config = dict(
    num_hidden_layers=11,
    hidden_size=192,
    head_dim=32,
    intermediate_size=576,
    vocab_size=1940,
    norm='rmsnorm',
    norm_place='pre',
    norm_eps=1e-06,
    rope_fraction=0.5,
    extras=['some layers without attention', 'shifted keys', 'gated attention', 'value embeddings', 'hashed n-gram embeddings', 'learned residual scales', 'skips across layers', 'capped logits'],
    init='normal',
    init_std_up=0.0243,
    init_std_down=0.0,
    max_seq_len=512,
    doc_mask=False,
)
Each number is 500 + 25 x the weight over the matrix's rms, rounded and kept within 0 to 999. Layers, rows and columns count from 0. Numbers have three digits each.

# down: layer 5 MLP down (transposed), 576x192, rms 0.074, rows 464-575, columns 32-63
# up: layer 5 MLP up, 576x192, rms 0.0765, rows 465-575, columns 32-63
down464:458528554518510506476448507508511502508518487458521455510478498510491514492493530490503470535514
up465:482562522530455473497516474528496509513475456447516480555462553499511504507486481515542539537529
down465:512563533486475463500500489509507517457497498490480464503477527527462485508483508558544588560529
up466:500459479474523528471521489484504521517488500494504477548497517537495510495485502514469477504491
down466:494491475482498495531483516507487507468491487479492514539487500522541477527500513506473505516490
up467:455481497485471473481510486485522515519494507487468502533442542494493555452503459481481499491500
down467:452488477531497517470493483498498521453504554489487524491485523508539499524459526511513506534526
up468:491491488463524471502492520507541510538476538477478490512468478517479511479499518502515488510491
down468:531533528545516527490488488531493492488484484504531493523542519500535497510484494515499501466493
up469:482570533463484493508445487482521495517488439490497457528466530478529472482454495479520474515545
down469:484491515455457518537482487515445458501519468460474493471511506528538489485490492471514514502486
up470:455514466510473493504498479461513520575491495492491491503508527486514470479510512499498519436514
down470:481512546476461502554548492512537498533488490499477526501476519464533449456525529459524509494496
up471:507511490458454487523509462497470483529484490493456564496518490516517518520478533508482521492559
down471:519490502508490499491468507506476506526457540530503518511534503521454510527500553525511520492476
up472:451523511493520477465485437467515516534497489515468487477440447506469497531510466506465527492524
down472:487497488532496479491497517475545472437491514516460463478484474475492479479502523503490484471555
up473:503473462461503511475510525475519492497460497512545498504492512510492542516471452483500467512531
down473:490478466491508515530494550463519467472455549510495507508500505512497501484471555510507446516495
up474:509488512507487499518537472508467467554429517496482527530523475519454480496502496509556470492508
down474:493408524420515483558517506497492472475473502476497503491480505469437554504529523528526538480503
up475:480523540425492507518510497508485471533486479477498529494509493516466517475441503511517516529497
down475:482548528489495481519487480498501520506500508502534464498490509518474504514475484579549541475498
up476:491506484503513491537540489537494509504441472495482511472490504500522492529505496485540465561489
down476:546504482526510472495487488511475516512487465512472457480519534499506493534537535496467467507492
up477:481465525508513496485475473526492459497496476499511531484501483506469526535519513489525484500491
down477:493520505540576491481500483489476529475499517500514538498505525501505501476474536533463496471493
up478:507494486481499522489476487461483488524510470517486498499527508497511496515522502479470517468486
down478:495508488525495479516496510502514498469494507493483521480506461524496519484484503514518495498502
up479:523493498443461532459499492487516504503508510438521542478519508534486438494457494491496489488501
down479:490505493457437460542472531508517503463521497517505498477491484508470499469493489494493503458471
up480:455474524502475534522492487523446476545463502487519515517530494497516484506482503472544484531534
down480:455518539485476468527508475535483498528466467540463469505485553520442509509531559510530478490489
up481:498546508543493458510519482517531518522473467483475480526466494481506503522514482526540509497499
down481:496531516521479462521521486472492529515501517466462467501501493528499463508483518573526526513499
up482:516496503435492480501473501500506487503465497469501479529484492477468467492492485511525523537537
down482:486495472545532475454521536509534473478499507493498541523501494544475549501541457501478464513543
up483:507525499512500511476448440522490493547507479504472500482490469480432517494531483466530494482491
down483:521509504530504465516510492455523476499505476518495514458457462487467472478491521542564489482496
up484:512460504448500526487502482512514524508473548441489539549542451517490495543449499480529512525552
down484:487505501481519510479495550497496469506435443476485484503496499526502498513446526482496474515514
up485:465534526516533483517461484486520459537454513491490492484489469495500537533510452497528466524500
down485:493487496526541442524496471468501496464468521503500482506541479502499488510491490512470502526502
up486:523521526466510498415453470498488523515496520516459534494493505515517492504471475488518487525546
down486:551519517498530494498488473524466471443469518507500501492502507534483473503516518496540504521522
up487:499547470510441479531498467543470509499463500434486531455520539493483509485448439489519463543489
down487:527554487521496496522501501472499501508536503496502497458553486447529519477464449550510495547492
up488:491507501497502466458505516466493487535500510465516530507472494505472536483490491467473507542510
down488:479523516498517490480489536495479518531534500485534525489503512496509521483467499508500496484513
up489:475498492533514507490521491546504469492442473533505502500472509511516484518512492483472510510527
down489:497497502502523475505513498487516540450482455525483468534482477525472484472509475509460538522509
up490:504511519518478479485478467500518476488458505511527540528494509531472459540464512466479490480496
down490:486540515513523494451516442494530479469502511496506493491498480515458504511520511506500520514527
up491:482492481508489499493501501468509500537484500498498564530518546504516498488491522473497509521506
down491:489516481513484466470493539494531505526514502511532550485504513492490535496481503525551536518540
up492:486525487525489512476518477518450491531470488498492515525494485523510479494498492495534519445481
down492:531509467515528481482543539465484471503475496460480497505473535510478503506453475524489533507504
up493:494519478450480496510485504529472469500497518439470518451529493525471502477481485511504510458509
down493:503524518495526501513501505487493491505554529471524480476522505454517476501523506507466501476532
up494:519482517463497514488522514493436500494488472507459551515491462541509512506507507474544490524493
down494:472522502477504496499509473464470478487531537511506494528466503502597471471513503516495504494483
up495:486517500515504528491470477518487495532478453505504497488519502489517483480511517502512517461492
down495:506515477502497487515512541476491478469513488497512502489474503492460553517504460505485502531500
up496:535545478462483461490480499540519506515473521492502550493506521512490466549453475449525463482512
down496:514465487525469509511483484515486496512506542513513516529507450508485494496507480505513409483505
up497:464504466472489485491498473453498495531502484473480502508516468522539519468505464470486490556482
down497:504474433502509532541513448473507505555529539516498479515447412479527493460528484511472508514531
up498:457516506492494451474468445530525486537505488531483493505456511475497549495487473530482507477454
down498:432499493515463479519487534485546524499548499475521547528468479480502517486503520518479509444458
up499:492486515480460501460469498515502478574444516494529502481479491514477459510484482454537531508510
down499:482514519501544480495500549510496493502479491518512469494468480473484472536517472514527539510493
up500:507515511511498495484530425526531479479501516460486542510495458480490485527508443531492489507514
down500:491528541491482511521487487491507507512497508492477480524517512539514534489522484506499552487487
up501:498487464508511493489544506466504505507499549515534507488498509475496491515523504515511491481500
down501:494523443521509490532495481487517492521498472474502531509448480519478514513472492475521504502522
up502:454520528478476513510507493515501509488462514481476477506500501454455503486534502494518455480461
down502:487509471532492478484508519467473488502482500506508463486482491472524500478511482501555525479476
up503:507504513499484494489498487506489485507484488502476510499494516501501500501500491503510495502500
down503:507502501502510494499489517498500489501489499481488491512499493499500502500488512505506500523493
up504:506473506488512496500460480548525519484435467523533513500485512513468477517493523511521493485538
down504:518503497487465506488514519481516476441516480513464499501486492520512497515499491495482495537507
up505:482515487505497499508499492524452486510474494527515510499521466479502484450514523492510416495481
down505:526551471531505507478515516494487489514498527470519487481504435541502517395522442511500542502461
up506:508477479494460492490509523511478498512497468496477512515474496555483510513474501458526455514518
down506:508499502490500509491490515516484453477544485502505460480496530498487520514471510510512515488546
up507:481535504516468495473497476530457490505503504514490509488505501536497492534494511474512518477517
down507:491467489499505493499510492493504485499544514519508468512501474485498482526531486494484523474495
up508:450524505496505481495529486484415465506480458517473501466479507548549508494498503466483489527503
down508:491521463522503488509496503486471501507539499510499455481505479510513525497549497497510526529528
up509:473491548521493474526509452525555493508502482468432488558475499477527511497449507513469523503494
down509:532501546437488478545496521491548521456524495496441494530466515576469512517437482513492546520536
up510:524463525483482449517490487502484463500465507479503512509482452525504501486508484468430466519502
down510:529524513499504461513534476548490481472493485509524509471478480532542527488501524526467498508485
up511:493543543468476489489499486497507499539477477505471485503501497519529497530496503482493471486467
down511:500547492516529515512487503539515497484465509485521479487498520534543495460481516534482476499488
up512:508511479494477507477469479520523462528512548477528505480501455517519440549519455506527523524500
down512:457512472491514471535512508513515476513535500471480486519488506471533493484484470484500508493523
up513:498476514529501500437473497472501531490443466476470539460521467538432503523462513462484496534540
down513:401491528516489506497511506451466493489492474507498470504521517483498506505451482508509471495468
up514:482484465466466498465458495541488517553494467448482549509497477521498480480496534495527470490514
down514:464494441453489487502525490495531516484527502514484533500485493513514478455493526483502465518492
up515:498513487554496485494510505478489524574478465510528493541510490506517514455483516495478479515492
down515:527508515555517502496500502517491504452490468510497470481473457522520521465484488487491515563477
up516:508509539486469539527531475542488478484503474499468502520507515518504507476445527514487493531466
down516:496483500487488502577548493504534478455472434506492510506512535529493502524472526479516554533506
up517:495506534496472481497541470533492491516447514552467515530500483510533467542490529516487490526555
down517:494505538498478475516530503479461497520490482538478502487504515490499491473519500556460516533522
up518:517498496508485505469450503530473515500508472455474482509478460506479520504495506480495424505473
down518:497498528482451454481428509533490521526523537496492476455526509482487503517493532493492517500421
up519:525538489505451505467520509507460496482509531500489472497488470483520515514471492517510497474509
down519:520504499486467529466506495496472494508508501497519473492482541475524517505508516510480501463501
up520:514541517503487553453489504481477473498482488524502506488509512486515483531492507480517449482532
down520:489527475514492511546515498512513508479498512470510481496520448542474496501510491490510507543483
up521:508576529550484532457523498543474520502456497524467520519525515529502538498461550456523455481516
down521:433550462551478520507560486514503508524528516530478514562529520545505515534507474479467515504502
up522:502463510491464526517507492556481486467480470477530532468442490546466468538525526490526508487478
down522:506508440514496516545490522526498484459484496518503483476506481523483523499499564523541531511492
up523:540497486544431476460503480477464479491476507487507518482508515550494529484521487429497485511540
down523:572533445554468486483527534484476470496524536460527464527555503486513562503472489482507477525521
up524:485521545504446526491489496530478505515437518495486508496503563486516480522472527477530498548568
down524:516486477525531487508510497461482512498463519472508534459507506538525517518505520476515501507562
up525:526526534432450473517507467487492467505433543445460522509524482539478517560486448475503474541548
down525:528514503470461509491510512488463467494476540482485461500562474514490554535530502464511479529534
up526:484531506516516473480515498523494523526499508503482483537517494515504472516480508455510489514500
down526:484532500512531480498491487494469533479476500499520490526563513513478468518499487469514500484520
up527:509527560502494482451505450542448508493498508471471519504459496530485497518551543446537483526528
down527:501500560469505485505487511478443470461519451443518523482502480513492481493539510507509536512489
up528:478459497472504485513488515462502469493511482494494544489526455484485553500491452470494520544511
down528:489506502484468501443499528484512506540499520484493480523499498491536494497506463458493498553499
up529:485513485477475542443505440509485488564420512480480531480504487535461553533493476449485451518500
down529:498488473540486499468500482468489495522474512480515505498484549502468509510491480465461467462484
up530:487513498481500504488486477509496505522470502489497515512495494503497474499499518484515485508501
down530:480477529486482499504496487496514501475515495511478482516522487505507498488489502498503520513494
up531:506541517471512493494508488516511467490534520501517486537490438505466481482495483510523514501525
down531:504500512516497494500476520489526503460470473514488521488476507464503500522508494513469514480521
up532:510483480522520478487515512504518458538487514529538545477508520498486499471527498496520494498513
down532:508501498487530517483502499486535484546538502505518492510490530507488520489502532494519533492522
up533:452527537515467452487437465575497480504493515448504531512495486529449474515506532465507472513533
down533:484567520499532448487454466522517544474496529487529448542469512499474470546523546441484496516506
up534:483507481489482505498495466477512526529431468514466562489466536479492476488480543439538442496522
down534:500488495559557502535507526512509468521532485549456516487456528461469463429445525478502481494529
up535:483510499488439464524457500505488504485484491481487542501499531539506516515540535501527515500535
down535:485522469459513501509490498519554503495469493495473474487552494536508525546484508480496542479494
up536:504521503512519505488510485486468531516498503477535489524487507486506514533495488504460505507488
down536:518521575497522498484491510496463540508472499540520508509528514489486511554506459487511474539478
up537:504461499473490496505489453464455422479471502432520522493512492523478510520486486490527480518505
down537:530465485483525520500490464505448475509492502455529502489553567513505520524517495528534514469496
up538:500517529484463447497516497514534501487462498495484528524520472509484509524499528484536507486480
down538:462531501487468499509499534515541501529435460456480513508500471509483490555498512501503514460463
up539:508503526472494452483504417514485466510509512530485507484492487534495479515470521535502516504511
down539:515511477530486482527470506505488488499476496534459488494481478500481487446496526473525542525476
up540:497505502469503443441491509462482469526496499465495494509478463496488472544456482454488464492506
down540:496474525470474490489537510474476521474526507530540470532520496498493496494497498503521454504509
up541:469558519499502485469514499551508514520458489529518511501484466523483471470485496482557490475489
down541:547487509507507444498475525486530475503488502485531519517502495516453537489494502531484530527506
up542:485524544491483491493450477489484532480495467467461473548511463499547480490456505472504496460504
down542:541492538491513498518483522516484442482540477474485500533493516546511505492490452490528507441503
up543:494484496481483503474487478510478504537504489471510498517497464467503493520487500474509489487494
down543:508561506479503460511508528533497513529463515474491520517499507523480508499501531545557516522479
up544:456474489531488477488488469546492473513518503483465511549474498543502493507515516503545472502473
down544:509499515508502503501504483503471509512520521500467548566485500537507519502505459512476518512468
up545:518496521528451499511487476535474511542463490495526514524504483518466501511509506480487502494501
down545:535481535439526484526441481476478493472446482522509480481500496487536516487515462461473525513512
up546:477499502498462469490549449511496474514480505468508514483466477492486511519464453510489493504489
down546:492512548469513506493490506506481493495489486484503527506505504479496520494503503482495496505502
up547:495531537475495504500514506506513452525494465496501535528482517521516476465518460488527513513475
down547:488563530548499465468479455528484497495475480515503502495509484458499515489517486513552523523498
up548:459520453493472509493488479507495446543462451510463511546455484503535507511480480503516515490484
down548:495508505498450482516530525512504458491457525496512473514470507480460521520511492469509544486514
up549:508480496495468494485461485535444485513480516482507535535478466544484514540505489451535497493492
down549:494515531470515522520510492534490464532492491523514536485494459467525512488476527478472510496494
up550:483526502496471530501445481516501503504501473488471505535520500490501506477511510532490477497495
down550:472477480483522453496472505547484502466496513479490495484525495547484499499505483470492504549489
up551:491505511499486491503491493502494496502492497494500508501495501496502502509485501489510493497510
down551:506507492515509507507511502495499511498506508512489495501488505498496505498507507501503499498492
up552:491479475490462485468493457499425489550422515467518543458479512488489475498466502468536470519505
down552:492491506494525499506519504490480458523486518501520490437469513469487498484489467504553502500505
up553:484544484511478477497423477569517512494432523501492491478455483473513491521539505501536508498502
down553:509546465529447494500533537454485506505472574485539508468489488507493501512519538516493478498517
up554:468510529487469440549502497547521479505456505502500489510451475504523489507480490522533476473545
down554:538463521504511476487492516491471526525518510534508524483467498507483455533525496533502521497520
up555:506519553515521510518544491545510506474495489491523521507511482509501476482472459546533478523495
down555:493516496492462499520496460520462508502513476515481509461514478512498514501468474464482494498468
up556:504475497520543523450481504489508487537441511484539502508483507501484510500492493486531458488475
down556:500482516493485494494497528464504491492468512482511522481493515539526510452510528497526510526503
up557:507472511533499521477485482518461477515474492527491559485488511491509502490486507473522459471531
down557:530490505566494531534461482533470510509515477473496502530526543479535539504522505486526482495481
up558:450524519466470480499541492519494514494468479452525515504520483467540487505471473471501466483513
down558:486497500490510542497560528536475457454514521474546529517462463512479514509464475426453497503510
up559:492464517476449482492507514501487528549495511487485532488513477480456508525501467489527467506537
down559:432468532499475511494504481529506488511542461536497443504504504517532514479511474516529454547504
up560:495568485455467486488457482475522503480474522477481529465484465489518496492461512502486445502477
down560:529564456521501500500539532505461482462455476523510474517507453519520498506495525511489453465471
up561:485501536507484480516507497533487516487464487501512551498508490549444480520482462509529474526477
down561:494468521483488511469544439497488521480514484494509515511539447512484534475497466500516509499525
up562:465512518462519514521506444495509483526489485505511473455486520482522468489489468502463505494488
down562:504541499483515525481489498502508495528494517514499551518503513512511490518492492507517495497529
up563:491499521486498493484484529535507463555473495518506487483499521512491483473473504501522532496483
down563:505526505511509484475487523502528483485486511499516469484476511508519479502510514498531545511501
up564:522498559487460523551483492532502484486471475517493518526463508516517471483473484464503510592499
down564:469496520535487526485472501529486541516500409526477511490498486533477535482495533458504531553502
up565:522514491516475487459477501487518492522460482504489531527510471572457514523503503516523498500496
down565:531494488475487480482499485493492495479493513488510508493483477480473517466448493487467472502462
up566:509492527473510495498484509478498475509485502459516522479538464519490507522512489520527478479501
down566:437528505480503530517499540495448522508483492537499530489481496526481463529488516489487524485454
up567:522478541510520497411479497465473490533521481495529492500512495492468485524480492508525504517536
down567:532494483475494532518458531497480492490531478474516495504472542511485491439533466503496539517523
up568:425527511511447496544476454524480514519524527447512560507456468532506485545501493511517518525523
down568:475509487495483484493462538502509473499525531473527539549483486536495438573558500508470491510438
up569:531471466467481468483502502495523465532504455466520527540480463536492474512509462483493473552536
down569:507523477478451506521492479546510517480493465509479498502535526469516521479491480503499460471483
up570:485526465474494519446474484527488509513489499504464532509501504484510508489485502485552459539558
down570:551538488512497485504504528515471523488486459501485504493504499483475530506495494466499487530490
up571:505498547489471501466537493520551506525479478467446513523461509527519473554491513488484472511513
down571:496531466481503504502533494476511484478490476513509459503501485516472483497478459526523498530546
up572:463481507512507457463491491519513508473486465520492504524533501496475538512460531533489487486497
down572:495501463495534482470430515510457506497501496535494466508542487478492501472484483514509509495491
up573:492492499492483522478517486498471447498470525443492519509483458528533496543468498468530455528517
down573:498506462504515528516504493485493486480486513451462484511478504487515499509491505472518472511495
up574:502519492495496492473499469497493491513514487512524501482512489496490482497541471476473513500461
down574:493506477503481473503520519497504492493501513474477501469498515495497538496468485492509475488515
up575:505517476529483525496507492474516527518466462510506481498496519492521502514528519495515478498492
down575:514525522512515490497483519503510510499535484487500484502478494512487482494473516494509493553482